Part of a small language model's weights: vocabulary 2231.
Each number is 128 + 24 x the weight over the matrix's rms, rounded and kept within 0 to 255. Layers, rows and columns count from 0. Numbers have three digits each.

# up: layer 2 MLP up, 1024x384, rms 0.147, rows 390-456, columns 64-127
# down: layer 2 MLP down (transposed), 1024x384, rms 0.104, rows 390-456, columns 64-127
# gate: layer 2 MLP gate, 1024x384, rms 0.138, rows 391-456, columns 64-127
up390:120148147099121110119149126099127133140102168130095111106115159142174137075142141130082141093129129124137121110096124163154164141139119152142148114103105154129063107101115161123165145157130093
down390:140122155098176116153105129132072123141112097129110153116139141139128104116158114170155147128126125155123141104155104082175149145118106110148121094127119107090082115148141116097093186129104099
gate391:116130135154108070121143119102141132115139133140123184141139168097090108115129134127165124173165139117159149156100114118139120152095155136129151139147156126161154165150135159116159121116126145
up391:116175113115130125151124071115141106174108103136150086136179109151134124132111132135103101139104080124117138129132087137124135108164122108118135123110094142154108083127139162144116112112097133
down391:160138118139128117104132101131133113167090143122112151108166122119125116137119125184164154130140145144128147092113120118136125140104159104124182139094104133117111138113151187118094151140076120
gate392:122132127095091131132138094119120150171098141116142120138133062139141167134132125144134141127106098082146130134116111123148130051150113129130141114126136112128138123101141108140150103177127114
up392:115146129156151130166131105132097106127092097142132151155129114138156150136153151184094116140138132137127105142141135128111101136154088150167142127076111148106142151142092120138136140102090140
down392:130132140133107183106185146140094143132117079153143152133104118129111133124136140135139125145150125139091140141150124160192133156075120088102161112124103147112155149161092128133150145125167118
gate393:136119146109195182106098112123082149117153164129134130077134126145130123132112124088151155142102150142155113171116106171101119144097109123110108110142085158098104115108115100103131140145105162
up393:111149145127159131140120080126103106113097140124141125122146128137117123104129140139129072155115147120131119156108141109099142110096131124132101141117079128064133124097114106135168124121121140
down393:139111122133129114159151122142132117112099133109106125115178106134112120102130121111126108171134149123149156165132141140125145146122116132091127125130141158112125141097118141131079109096139127
gate394:142135134145130128164128172145080136143111120151146130173122123154099131134086111137144155131139116112108120091157119106102079132109133130094123106110156133129111118074117067128147115143139131
up394:125125136141113113104125132139120123127144075143128105142095145126153118066132142138149132113113080132069156198120159091111135162154144134131136142121094108140153179151131164153125157170097112
down394:088144148106170133121120134137184143162114155134116146134133074187083098130120115105116129185115137131111129150132140149120135131179140145140124134104113105132126137123118141128148118131143123
gate395:133096116091090186116116122091126102142090170123153135114145125172111138112102158130121073120122132086148148116129124117123102112142147107124131137121132123155087108150130109134119120069123145
up395:105144123114150142085152096138119078082152184109158131148113133119104127117176119141138133111196105113162113134166148141126126158140185134129106104125132133102145079135136163155164136148164126
down395:130171151146154104124106122102127117140147107129121119122125151142097094125113129145121147150113091134087118083110104135207122131112123114152112138113110129116067114147118112127116110128124135
gate396:162138125126130158082160142148126129112132155154129110142160149108173160174116141116119088177126172108058123146162101118158110165160104058155116099098127114157157126096105098183143147191133146
up396:128108164155188203130159129123087126125147118130135133109144168098103128139129130154121128130088131122131137160105125134169119099108116150136100152117109107122174109126109130137083113136125109
down396:093119138120149114133126085167095156124074121105159130114131148121126169140113113112139113151137148132106126148128164156130145132085155141172121081101165095167144114137134140118094114085142137
gate397:147076161109101121143144176107141137133137166137077123173113112124122141149162159133146125093127065121085153149110116123114113141198112131132169136091171121146093078118144144131111138162124133
up397:129149127128122121152136142131114129132138125151105119164108092091130172179139143133125153087087078099110133159089155120106122122170111101122158117101169138130109161097132118121096144117124159
down397:123117122115082135137140123093118111107121120114106097136195132148113094104121176116140134094125117168121126150118140126112157133110146135131137153120117135115076113113134146146124129097137190
gate398:151135132134171182127103182121105114139124088151126131145136095066160135125150141148133124182150106087177120120101148156221148153096119115107065128136141099094109096130089102092125134085151131
up398:137152136144131153135078124120134099129111156142157080113075143122172143125204132134101081138164133100099135174146106157102115110076059113125099106147121126165129101106143110131157095149119138
down398:126187151151134122116133124170158116126123137126094104138110146156142119118119144155104119135092090148105109172127146125127130114180115150103156087143170109137141144150111118119110122145141127
gate399:127120108149145140098101103168125083132171160113141092109110128137139107103131173157116128124141135138146132151108144166145109142141139106133121132143101170135127089082103129169120154132162107
up399:124109108104146153093136094132104135135144157102170104116088169124124118123151138137127119135116149163149117140167124176154121124139160097124126117112121127148127108134129154120158124139133115
down399:166166155112127138116112113127133118139186145094143103133141128121090141117111152114134137148104130151110119110128152122159090114130085145139162124136126127149112102169123122177128139159138100
gate400:124133118150139087109149117138122150114114099142111108130106154116114132129145126113115109128118161140108119157107150117103110148113118138117142127139154114127122139121121120134125139135132125
up400:133108144140169127135125091110118127087106125118139129120139141128125134121124119143122098126134141130150112127142136135103154127161136152120120116164123144148111126085096150122132098136118158
down400:170132160125149111131134122147126126142118148115152111159143137139113125107121108125153135092112103173138114105162126120136115153139120157122140167115123107148128144139117121178142118138140139
gate401:125127150148152111098145146126112141105111111095152131120095112112144118137154153199109114125125106153102181105109113145123099118131166123163151120173138094140106115146116152127142140100110132
up401:094074152120168100147094103169130134132158154110128112135121160097118158105124162122135143157130134156115128102125145107120155142156177131156141121154123103139109113074111112115130143119155143
down401:156153148107098099117133132113110129138142139180173155121124154134106151138173140116135129122101145110160145123187117142141105111140122139104143114149082155103143138137127124137158099110147106
gate402:133125140157135112158163127206139116120070111127099121088105137117122185105126141065132128096120150130154130143096097116151138157140138124115101170102096124099161121119118162120124130120110093
up402:151136105073149142140133139135158131153141115090157156090104185087139150077099131083092087134117185091128139101151136139113112108167142116165136143133148178159146125114119132119093155119163142
down402:112087113182146145107139101156105129136121143118097099140104153123130092117128162125173110117170100094124116139094140115119150126123134126115098132094116135109122138128104137111132144159099187
gate403:132107168144096132122105113157136117141097157178106140142096134126139117135134126129139136187112131118116137118157128110117145121077110047107087152114149144136124110125098128145128126119146135
up403:139126127100120087143131101135129108141143122112140108147155173128142116106113141114125108063113113112121162114114075137114140120142126154164128139113133136097191122122122116142097094113111158
down403:157100141134090100132120147143109177144125101106097150103123151139165146107133118115126158132168102119132127075082138081149126090103128125142161128095124142116137110155114088109147124127142150
gate404:113113130105124140108118158107116135117148156112129127146138114166135108096119113144123133083150095164130116148147103114148136100162087136090092100130150133113142131138094128062163169114123126
up404:178109102110110114153148065145140156118165165132108143145109099063117150117138133114149078119148152130127158126102141141093139085143104092142163117156116145119104107159114129156130140126136124
down404:155143154108140124136071180158140099107133122140121088097095115135130151107160131055118131166102095102122117080080142127144163140129160126143093145131137102120164118096108119149142144129119109
gate405:114157105136130096125158130112116112151111131147156126119111147140118104118160087135112126129101153112094174140135125156121161098111136140135166137142160130165168155146161149128131089188156148
up405:108164074159086141103184212106121065086095097122151115122126141130133126128131101182117155160104141118123120146094143106138144111109098096111142133129129091167147172162118139112138105153138136
down405:096163138131097130094109107100090123119176106118127108108100112115161110165152089194122128148097140167156099159124126186116186149100128101129129163143115089142153110150137171107125142131116138
gate406:163091104123088128151124141140097139178112138117089117168142136118148098115132141117109139105148152148110147143152095128139125118093138092110151084135126111135108123125117153111112143152093113
up406:114153106125117119166151136122117123082155147153164126120151142129150113113115143122124120153121142119131109110106148129124120121155115128152176130121109172141108101117148132104079121145148120
down406:134134172153157130144158151146122086067109088138137127151124140118078108129121166141131120163157140124121139140115119110155105137153118118147089125134128129090129132097127082131120115102133160
gate407:096106162117125150159154190128123104153161099153107154092104107112141081129121106188143164161101150156124142142127158164165151109105129114106144152094102128133143124127133158167133146155136122
up407:138143130115126121120108155124119120127180127090162137139153120117104157123170150101125149052125096147160085150089155142128094149137165072141106135188114143149141128148113104084120118115171174
down407:144080140104154105154136117109115115115111126172187088102155131108110128106126117107142139100089100090118084149134130180093106061150121122148106123144109126101141119121142150110117111153108120
gate408:137117133165123116125068129134132145110110105100147149128160127096111129187123151118145108196139098124124103137093110056119154145096131142129120147137134101130139168149104137184090096094105127
up408:138121113103151165150160128134067130140160111140151088159124112135183161111095126135106136102095158140146127119093097149153108136118107122132111106121113097163147114114106140165151152122131111
down408:104120148147116136144138177117141129121128159150196119107149178115114154145146179127093147107141141116079082133143164079175142165118156154128114107111109154121123138133137139133148149118163102
gate409:132089132161129134110174089171153141137143127125126132146155106159134121143137136107164172104174105111107147129156121113138158114116126158114109127117106116131186116185089134076112120082165151
up409:187129133096087119171123105116166175115124136141149117122128165176155146176142085108119107129120139126088109122182112148166129175137159100143085111110129152135066142107111126159118098139155140
down409:127132140143093122150101135104145117092138111157088163109125164102096123137119141154156157116112171122164160111093153097123119145144142110106169117159145114122105077132153124136120141100157133
gate410:158138186147094150137146145158135065145087045148056105102125129127119136105122129134053149075094150123155103142091056140085135129086113096107158086147094136138158143149126131152123107105143138
up410:141183166138162082103195136104110107134154141135151112143140145118092139115146151166138106137136124146156095140085125087138151121113131120155092135123128103091137116129179111130121143122136121
down410:133119130118117154157136168147097113151105086109139106205078123122101116137136124110135117152168120125127126125128114105097117122146122175161099100130139132111126152122103175139157157106115150
gate411:113110174134119173108142175092144195156120151165152122099099126158117153078098148139168095135157113146149070120118094083132096110141133136148109137115165182178150133091134122041098174163094129
up411:147176117111176116085149084142088168159106100157170147106092153143130130181189091138148107113120134109126137150118155130120113092148129099113142138107133114117075139165081118098149125152129146
down411:113174112189158109136144129110091145123121100136144144145154146149116112124125153121102117107100072100162123171101116093120163125113132125089126180102124148126172122138117154119172142124131134
gate412:113116105124142159157130153168085128114094121096123210199113144152111155146137124101187125122127089113109138123109115132119163154119105130120129106106144117137085144103165114089124134146178105
up412:150127130133152137119166097160166135097102113114130065092106152168122150100116172098164156158128111181119118124130151088147119153123133124099148138139143110124135168165131138107138080139124125
down412:090140109131149130167144136098152146092081125095153131137164117143113139126094086102154103123144113141157195111078123141122090164141088091117142136170106123098146099103175109171118128120114110
gate413:098151148101160122130122131139113115183150152163105139150127151151142135111120167110143141105111123124106136108175138104145114079161135120148094096139086144119132126116117110142141110099113128
up413:131136110115171113134137118149129111110116181187102118134118131145115110102144113080123111119129124124136155164144133112123116096146160104130158139163133152132098102155150140131128144115121127
down413:111099131162127146151140160065081101123105120107123107122119104140153133113132126106124113136135118132138141088120129108148149132160151096162130155188126145119113167141097117141150098143156114
gate414:116129116122118078115147115113156104121127099119122125116140117115148150077142157094135080122098134126146163127133156097149138112155129127139105118164112123095141104153064145084140148157144143
up414:125084144091130136145118146136167132119136092130126151080121137102150108141154149106145133149121082117141160161152156090150108129130116093140180152138120114091141120114103188107135090139133168
down414:151113137147123134078081102146192150130144083100100172115159145084104116107159122104145160118092125126112191128122119089129119139099100133125160145103142113109113136137095157118161113133119126
gate415:111105074113174088137103154173114146145147130150134146122134152121141107134096157124137133146080141109147102116119127110102130096132107147137097117143136109108121138081137153153096152129104132
up415:123105104122117113150136136152130135096086119174076092122101164123136137130118137108144137111104131127113116148104111151134143106141115152158120131145154135118138110099127156139135159110142168
down415:143080124112131102111108118111168103100101135126146135148145129173135088090159106142153114158179182114088178146135126123097146120157118102106086101134137092146151100122104129163140116075110130
gate416:139116132136143091108156132135152165142113150138108076147128143133138112139152114139153154118133144143150129122144087140096110119149141140114169085113149100128112156118119139136082117101150129
up416:132113126110115142128146112179124171107114147118088099121153163128071104129147130144155140115112132140132127112105113140087157125175158136112134116071151110144128105092116118131117119116133130
down416:142136161135130122119167147136117132130132142106147153117114140130154158123127119140121120148156116138100145105191148159148071173133123106198134125118163155111117109151097094120165128147151144
gate417:106123161142140139132109134102132159161127097127136128099132125133114126129121109078148129138106112119134144102169075158103134103079106178099074106144114114114126166116062113113125142148150147
up417:137111131124176150149117125144111150138128133132125113146140119079134103107151182133165127130155134148137126150116114089122128120119165154128143128131128114137146137150120093152103110099097097
down417:093115111093142104128103136151135116184117111158099100142097101122114180128133148127126149125153114169135168114119156134129056069117144085143176112128140141139088152137141101105126164144104124
gate418:113113175167126152169162133151109104162138136114117096103137137132125117143130109160132117132151151149120130124083153114120132154119138131083090159108099134146136114164134128113131106088112131
up418:132141154161097133146131109091126110128128116135128165146090159106116116142094120130129118103171113143128106123131143127123142110104106130105127090125144169131086140113137100166158115113126113
down418:091160119152145158126155119143140169147077122105101118137148137111149092135141134108138125129136142130125119093112109156139140095113140115166111146163130145119120124140114112113126107135097154
gate419:155119118113100112111155144138114118094143116141143151147124114135115169143155155189148140128117164168139104118107106108102138144142142137143134117105104143142104134145160145144065097112129127
up419:108104119151117143080161123149100089134136143117134140074131123132123105154135116130118118124165143156147161127123118116139104136108144087102143145144129127125130125118097174149159137149123142
down419:084115138127125153106135137116126113119175152125119117075132111098105138109177110114098140141162141158126090156118136120123154129139136122099084126161119165104087087126121116089118149147139153
gate420:119120173096130118122123064139107112133140125135132136148128143125080133115101106109165082111108139121145170138126129118127103161147123121105118167104114141127172160133147133130113120124110132
up420:098095116157147146182173164138162135118103143120129119111112141120170111133147110124112173098114085127109118130088108152111131123131154113146111126154115112141116113148139138139161102138121145
down420:151052136106134164194174153146201139180135135160133152100140129148108114148169159131081108112120134131066110100114119136140131143143125126107117096127161144135130149119164140110113138117109142
gate421:153088119113080100077125156120150120112108142133067081121106100101137085108199100096123121136119152163160107145149124164114081038142156093156162130154157102120159194157151126158120147154111103
up421:117137073155158142058127140124213127158120187079148159101069129127134083099136153128126116162106131121116099160120125131135127105114124123189098165153111125087120169115138125121117137160155172
down421:125114060124086164110107145080117108109142064111121112128195156154110111163162120163154142114161067105115165081148131177116121129111079173152170126139144113115138112101121128151153151150129092
gate422:122165124140095106159125123109108170092101092141161131155116123174152126145129079117158129106101147134113155192106143152160106119089111119161177183124128145133093104101116115156127101129123170
up422:134161120148134136100117122163117134153099098169149130123151122133143085137113140158089099167119074139133148125117120114118146126145144131117139110132112151111135146112116172120114151130119104
down422:116081139147124138085113136155090140147144071124118160161131123099165126121129124135119079099108140087143161132128093157126121114125121111111125121135134105120158183121137090141128114111119110
gate423:128079101141122137153147148128120160128159160117077167133139113120121124149125104165094122124087149137122140131151121136096131108117119164156128099121114150113164078148085133111100082136150164
up423:133123134134119102146137114142140086139127144119138126153146122135143116148114109117078101150123123120088157127153158141101131109140143180158134151118106145128135154164090111117090116107131145
down423:113116100158130151084118129156106105154140139160109105160140162176136142174145127148156142106094116171122096121114143094091143098106116174166123143084162108119109105141117107093140138135122133
gate424:204113151146104114094150113129152145122138149170129127118162161118130123157117154118108078080112143142143167144115144089112155091094132103173158130177150106182115138138105113144127160107122146
up424:155127147104146121121101112099155152121144134105111111130102110122174093130140133080109171160122096130086145083145143162130107152133147121142115163110156108121122163141118130140179097131154107
down424:118121127097130186119148144131147153152124079106077111076123111119143144146110103079117129112136160175139131163124126142165111135144101116124143131111093151206121098137097129129118137082105156
gate425:129122136105107135164096152088135157146119133084135135176135115135146112129105149122162116117136173163075126145150176139152130140106131105132104137151168133137122161109146141081163079159122163
up425:136142160112154145123056115114136105133142085115161133119136168117104171143109100143096156156128140038131117162131132123153101105130144141164073146109092073129084156167142132128099164146138111
down425:118082171088107151117138121132100137082110115128131104211107132089145129110151104108097138106096149114120071139112130153079149143131142142134096141120128165176131097119153137105151122159151123
gate426:060126147201149152150146150155097099100110153125148133132107117143117139139132119090112149152122092156148131160110141158129152087092134169115134119125157142149112086101122130101116130115141139
up426:104151145182129105116130100112148115145133135090131153153151087113146141170083127112129115112167158140124108124128147127115099121085170155111119121122118121146155144090159119132102109126158129
down426:123127123191104129140131084115141170102142096137153190158140161117108116108115106118121143186125143141138139128106134110144143118059144137113106118126095106139127131131163145101151112119124129
gate427:137126110094144136079146123093119122146155159141117164127162133145098177094099132118116133121149177117118118174110114117125133138096115126126089124170134125149155155180105140100159101139138173
up427:148093123182147140150142132151122115129130123120118125158107131126140154128151097155158090152116104161118119140091146123107153109130110130132124128135123122123143150118169126140159112090152135
down427:150123120101116143143124133144161115140083104113153128139170133154134110117124115110098150109124103154129097093147104125107154100076168179138136138168158125125160129101119142119153087138143105
gate428:141148171156117071131132134141160130126129101138105118114113106121171167136126108083136115197137158132105105172119114110106148150126128114141158117092090118176089135141119144130131119173113088
up428:145101110129117123111119083088165124108119125132096113162085102105109171130113104095112100165104115136133120094111141109120119158152140176126171135119141135149144075109145113145111065162158174
down428:137111134118123145121126129127134156153131167125124087124140136130089137095070126133136140084134103105140115206124141097145102173142122117099144100069101086093120125125084150139155131099100070
gate429:123130146141163195125120132150152172128144143131128139095088150144163110120126092075092109132132170121113136153117131052116125141150142153117166109144128137139110170186134130136171092155107141
up429:172142141097133167122122122088146123129108118159133124115151082129151109139149144132148102144164152106134161160130141158115124106125159118129131137144143168074118146091159102132090119125158128
down429:148117144171161135101107120114141113120170132094098118159153084151132115112143136117127145153139183120116088134127120144164131110176139164161080171188136150163154136116138104129145094134118163
gate430:111171132130131153158145141094127151103134152123151150124137171138138114135149137093138116144159118081144142143117112113111107136152126105157124094132142114167150145150167083149186109150082142
up430:138169080126102111129156099122120107101123141094114171116148140119129128151117117143110094146136094086110140132115165143161148109166118092134132126165096120179135158133138165133131162139091150
down430:153158119167104158122127094171117149144171127138154144122101157150157120112096092133139112143137155115133157060139140129097143126137157137127138094142090117145140169174093117110117151140136127
gate431:104128163110116135090154108126121154149113138142113135105117095117122151195133158129106126073144148089151108133122136141119127123120091126146155124115083128117098064139172144110115131136091142
up431:143138142121090114146126109104105166128118148121159134102091156116124119155106191139122138089140100125153111138119156154097170129130155102114146114093156107117124078105123103103111121139088123
down431:116098122176042144135105148111139138158103145141117121112096132163143140138126145142145113089162154084124107150159121111132119143084110158147177140125101117112151145151102122134117165124094124
gate432:167138125136146109106161152126065102133170164141156149140095171101132119185169119165102164058153149115141164128082152165121150130162128096143145145073129114122106192146139131119173129113103085
up432:072066105077126124161100139141090105151153144114112165179093078124119100082163140154123081099142145133074175152132146164157141134160159145109095060125137139110133109102161141173143086108147140
down432:103103107111136126171161099164093088161178137093146129147140094125144117108131122088141112119107111154138128097128107123122146121112154137135134138103139106150133123077191104164156116136133130
gate433:155110123168110125144152093098122161114151165104134098163107150125122115139146130120101106126098124173106131105150136133165095101125133113139136142130139125172116129161161118091128138135090111
up433:119134117109122075147084134142137122137122116150143108100132116115144120073133124114124172095148133118116136132125146139100130114136149134131129146131094115090124134130113118134151114158170152
down433:106094154105132144126142134136152136128115134118121130157119139137148149139126126131122142100098144137156159133104154132104128148114128133143122120109139119159142146160124120119122139128173152
gate434:153149139111116132134123125144130119111114110144125098147113114133145135096116086132104122130146099116109169108120115138089107090146143181097108125131109125159149107120114086129132128111127131
up434:126175154148121143116151126148075075130143084112153137143124119119133121119126113168140134094126137167082125171116135083116136120136149111119116159148123121138137106165146123170128124160126152
down434:131110137174106134141083114105079115129119152140105093115112172152171083131149159138085113130078106100161133149123112134132175139148134132106131109120141113132110097114081125142113116082117158
gate435:122096150144082137129116142130105148126153140113134105145114106098161124124166109112108067111120090128113175120119134113114136118121115133166106116120134111161114143105128126116100093134131142
up435:082141131132175112136180098137166099113115148135147128140121136163133153146099140143128124135120155105098091149105138118123106158159137154121115126111125150171113124096165170127133180152135110
down435:118157153104142132141144137143118128149109105126136120134123157129121132141132116140080185127118117107138139108102118126143087121117148128098151145158155092152127161095185134133136140181130139
gate436:145111133158135153138157136143144118158133117143114124120125118146161138129069124111127141143200134118176158124113105077129068119134136136102105166140096139090121128139165096122139094113179123
up436:130122101087144076101102120149129115123135089136149110126138094134113113139156090105106092148086140131116155095127160176167128120098112128138149097124143119122101113127136112109075079136120106
down436:179133115120154109121111135083123104142147098117154152135118143124124146141065100082117104158119144094153165120137141162115136136166091106141096093108161106155141152102117115104075161128157136
gate437:135137086104179146123114139124133129121146166120138144119170118154125116105125130113135097121155131135115148107074119165119132139132128141118142136138151130113162155117112132117140139144155144
up437:125094153161114116129133124152158157099151098098147113151119128128181122117125148134127081132080164136137114142108128114135089113127135125141111110097138111102118146103162161162138161128100155
down437:120105113126167129097129145104136109137116103137123132106123128123154106123156148116099067160149101196148129143169073123115112118132110151094091136151202152139145108162089120143116114129121164
gate438:138110162121171082155120115159129129136094150137083134091110127149180121116107145092167140159179132172108133134155143069099167141129087132150104118095141128094155107171106147092092110158114094
up438:105147120126146138131117101111091128151145130141113134143156101162119123146128127119082054119119126160177154180154158186123141152118159185109115143149100168125141120112135126136144096081130100
down438:155100103122136134130127139160155127133127129135130116126159143146143142157151041154092108167135164090069125135159115138137108116094118120150125135158145117130113146171140080155162131078095151
gate439:131156136110163121146179141135138162168126137154116110115118114196162124140142126119141127128115133137104130134117087170111108172168159107173077121185074122185179074172160132110105179115123170
up439:145099130130166166155142141123125105116121191115116099107140118099154133124113148137160149122155119140128133133149140155118150142146113099193130113088130122105149139098148153151109096105134118
down439:138134136077141153120142123135155096103151130126112119127130159087111135132097148106138106116124117124130120123146156179158117146137124087130115132175072106118094196115085129124140139156086119
gate440:126146155139143128132127129133101118106154125153106070101103112138104127138152167108112134149112111133125111129116112090106099098109131113173090094113147142159116118137097137125085126118190142
up440:064120112096117125117176117137112132111124126133159146151123127193118177114131131116140127141146115125160141139141119118119118127088144166166170115112108150121092111117136111123151116099145127
down440:093155127126139149176159124139089151145142119174127100148133129152149177135118106128145179119088126123114133130089139150118134124130129143065126086132121142116129115132131130167105083098147144
gate441:137110131153142112150144147122108098131157132119130119149107138135191112121088112144157080143160155168100132127112142117116141142113151166082114115141104156119148145135131104124154113115079160
up441:163125147148152103130145087085123134150104110127092143108172096167124131135129186127134141125108120107138152114125116161130065124166127128137153106147189150126174104109086090127088122107097132
down441:129195135126147115145130160111109118124155111147088131134126107152115135122113128128139090167143155143103099167132080130102150135162133124145129170109183165084095140090126118130106154113141083
gate442:108139110106161109152114161124091129146148100108123141151179121097155136071154114104086111148117135130085121118114145116092148072157095165133095123129085108123143100138134108146147112107113071
up442:114136110098125131133144145145144113095127171147119120170164140133170134135188127133093157158130090125124147113165144079086151155130144152141136083134083144086153131150116154124086118135121106
down442:160165148112129125124125126100109116121107112097125125134114160128166121110130158128099127131136141112157135142127125114103123154173146110104131100104101135148109135124104134130120138149090121
gate443:139128151191195107100137154111139100130114112132111121130121186112141144141150058096138131109144129078130093093151194105148139134163141122147127142157131083138108085130127187105136159148144130
up443:099132142149102113103140121148134155135185134162069148190096123153145173132112182102158073068106105121156061107138151091148090116094162130081097127164112104168092154106167171146095127104157146
down443:133131158104116129123079123141101132125133162157147111184125181176107160135097118079089135121097123078083105100139102149118124148106168159134134113126160133100114106120138172079096100128157112
gate444:127114147130151119162104132127159134127161119157154120123141093134112117087088140117126175177095113126081148142139131131123126109112108109150133139157119090116102149135149091158115104131105160
up444:158143181096164151152103137111116136113084123168151128142126119130132133123156123113142140105115171162114092131115138133145150141067123096131107122118132131150152147147102149146122104117121143
down444:105136200130101074144130131143131164106117101113131134131151126087103177105152136110121122155176133103105111143122125140125109114120182161119106143117081125093080060149092128097152162141068121
gate445:078134140146105170124122122128161144130129146112126119185128136094138120116120142131124163171164110137110126111105133090168143104146170129121117114164105178090123120134128134121111140118152103
up445:134168132170094115112088101138134165081122151154116101102114146144103119133117143126121103132128132154191126092131116114133176119145115104110101128131137134133164122156152156123115124150102161
down445:141193176161162120138128176082052140152116125118151134138105107128089144100128117164147181134146151079118148139105131133098126100155106142102100153127101136089106134130100126114134140091138139
gate446:117083177119078107130166206156142123104131106117106142132102127141100132138136141192134145184122122093139158160145110122162149133147100143107093130112155126130173132114113171112134105125085116
up446:087119153143115106141124198172120121112113122165081134144084143105081127098163158149162119150149128150161087161162135180162144174172125150128142111145125127129098136119091142101143217103139125
down446:091089150082135139095113162120165094114095142146115140096075100107140117131087145190164089141119146136095109107146124128136123156143114117156094145132133125109095086107142103128141153165105109
gate447:134064138114095110150089136105140096137147121148152139107159149121148097119140095110143129166134145143094107115113099148095132130120137151124147153131175148135120125147158159146167106167148114
up447:098133104117135131112122133134097119093145120102127122164102130128140131119127132138147128100155114097160119140139108120135140138107126148144169079115087147113126125105134120145132166105145093
down447:130147137110169146130104100157169133152085116109121133122129110124129095160142146152107140185133103119120118140117098164147159098127106078133127109177120152136142076191126086129117132166116149
gate448:140122129125102107131152101084128130151093096128118112106116123139123140090114112107136137102165125122135174149105117122155157104080087111105125160146135119107124116145123136164102144130082090
up448:122095137136156122110141146146108128132146128073122121138126137092091132094101125106101146129118114095139118124127140117098169108144143134123134120132116133136129147064094107156128106134107132
down448:124145180110103106135137145095156144150150134146139150133146128131120104177120108131130145133118121141143141108123100134109128148135123160123163127118154222130166130126116116155133136099124071
gate449:143129159135105186134128146115099149117138089111172137128105100111106137122097131136109144103161122128125105157137083112096142124121113091103151124154151116124105083141140100128114137147138124
up449:144139099133143115095137109109080120138107128141098126101130122146165138114141126149142110105146090130186123142120138132108137124071148114096150120098137151123127140145147116141144122133084093
down449:104132126116105122130146137146118140112113098145092116175150064125131115140137120138114101111127130111131126133180107143129146105159116129127131160164106129100169134080115084123129142133120129
gate450:118121153179151142126131113114136140114099122157158110137097117127111135131150110102117150183170146152123133141129101152156127099128136148115127099150141139074128112143102138177193091131111179
up450:090124161139110130109137150151144151133123140105129146124145117138098138127123141112132155138175165126145139143113139103123127131127099131118167130089103115143086164098146120152110095089137124
down450:117144146108117124126097127116141095122107103140131147123156108123114119119124134164116151139159117113155151121129114113121144153164086151099127122146126121114131172139110090129125154121100107
gate451:179134176115111134111097125158170142153152126115143102068112107141132101141155154099111151157128133156136119069117099172115159140137123124138138145116120183147118123142094122130121100118114141
up451:134126086130107134129125117150143127132136147117096107116154158135120109142107140117130138099106150119141134101133143122162144069093149135119107098113119158143140123141115169150097122140146100
down451:168123152089093096110136108102125109125170151157109115148157124151139122098119141140152143142141127121173150142102128126099126112105128073102157151134068145117086147102146170103168119157089126
gate452:099119106135131118102128134087113121078124130114145138172117160102130133104141138160162125148148147102109112134128126113154138109086073114099128130128116141105162092170115154099079119096145122
up452:123103119090152140098150120146150126099127166151136150107124148107142121147147128147120130142111132086145137128091126160126153122070109125129131112120122155138147115088090122120084106116129118
down452:113088105081079175158129150162134136158097087142202137161116082168132136091149134124103051156132128126136109137161102129113146179093097100121142108088160111157153099088126099114111143090108140
gate453:144123155144114146151080125144125146133136096152083122106109128102130147123121116140163178131145121126110103106120156143111122141110134135118158094096139131140133120099133138109114114129113132
up453:126152115156116161144134118161091121143118134115144133154124146072163109134146078163117113128084141137166144130135126158140105142128082120122150146086129105136126111144109130155149125124149115
down453:158132139137141113122145102120119113146165108116115123118146144124086122146131163137136121133152134141106094174119128139124133103135139118122140105152100105131100153107133125114141125102095124
gate454:127149114131096132133111137150107161104145141131148174125145090162183133148104098118108144127095119143134142158087104153116154083116114134140133151132137158130114114147123148115124137136127133
up454:096172137138156140138106137135135109126097104120125127120150127166115125099099137170154079122163078136125076069138138143112073156128094140143137118123133200116117139109132101141111122131128122
down454:161179140129102164099121140113132143129152152112110110151130111152149137125145114097152153102107112121087118136145141178130103100119123120141098161133119163142154110098158142145115122095116125
gate455:086125152151138124124128117103083143141101156084148152125179159113146132162178104124096119136133130104149147141182143136149128113168101119119153153150088105122149092088126081100120137097130115
up455:109136128154101111134144091076119122122081157122156169121136123057146137151146137124082170130097131155159119102128116160093095165107124114150140118177108058135121115116171103154087111145124100
down455:095119095155124133114104174095146118135119165134156123125103130090131151115158134156152111133134115119107170137141125120094117166181135134121131149156172108111109133148133106127064095124108130
gate456:108075114107160167175139116124130138101163117115108177124047129134135104144168144143093136130101140149155074124116136154116164117135126116110080124117096127094098135124100142128142134134133104
up456:106148125117127136100143170096090143137148109103142124144122123133123077145150122081127129133110161147056173112147131103114141128123157121172156109116082111147075141119092112136153116156184150
down456:130100115134110126123130115101114101154155129170124118102089157115155155101141144169080158116137117139134115084089131113136122154136117121119166130108113137139114129129140130075132117107080111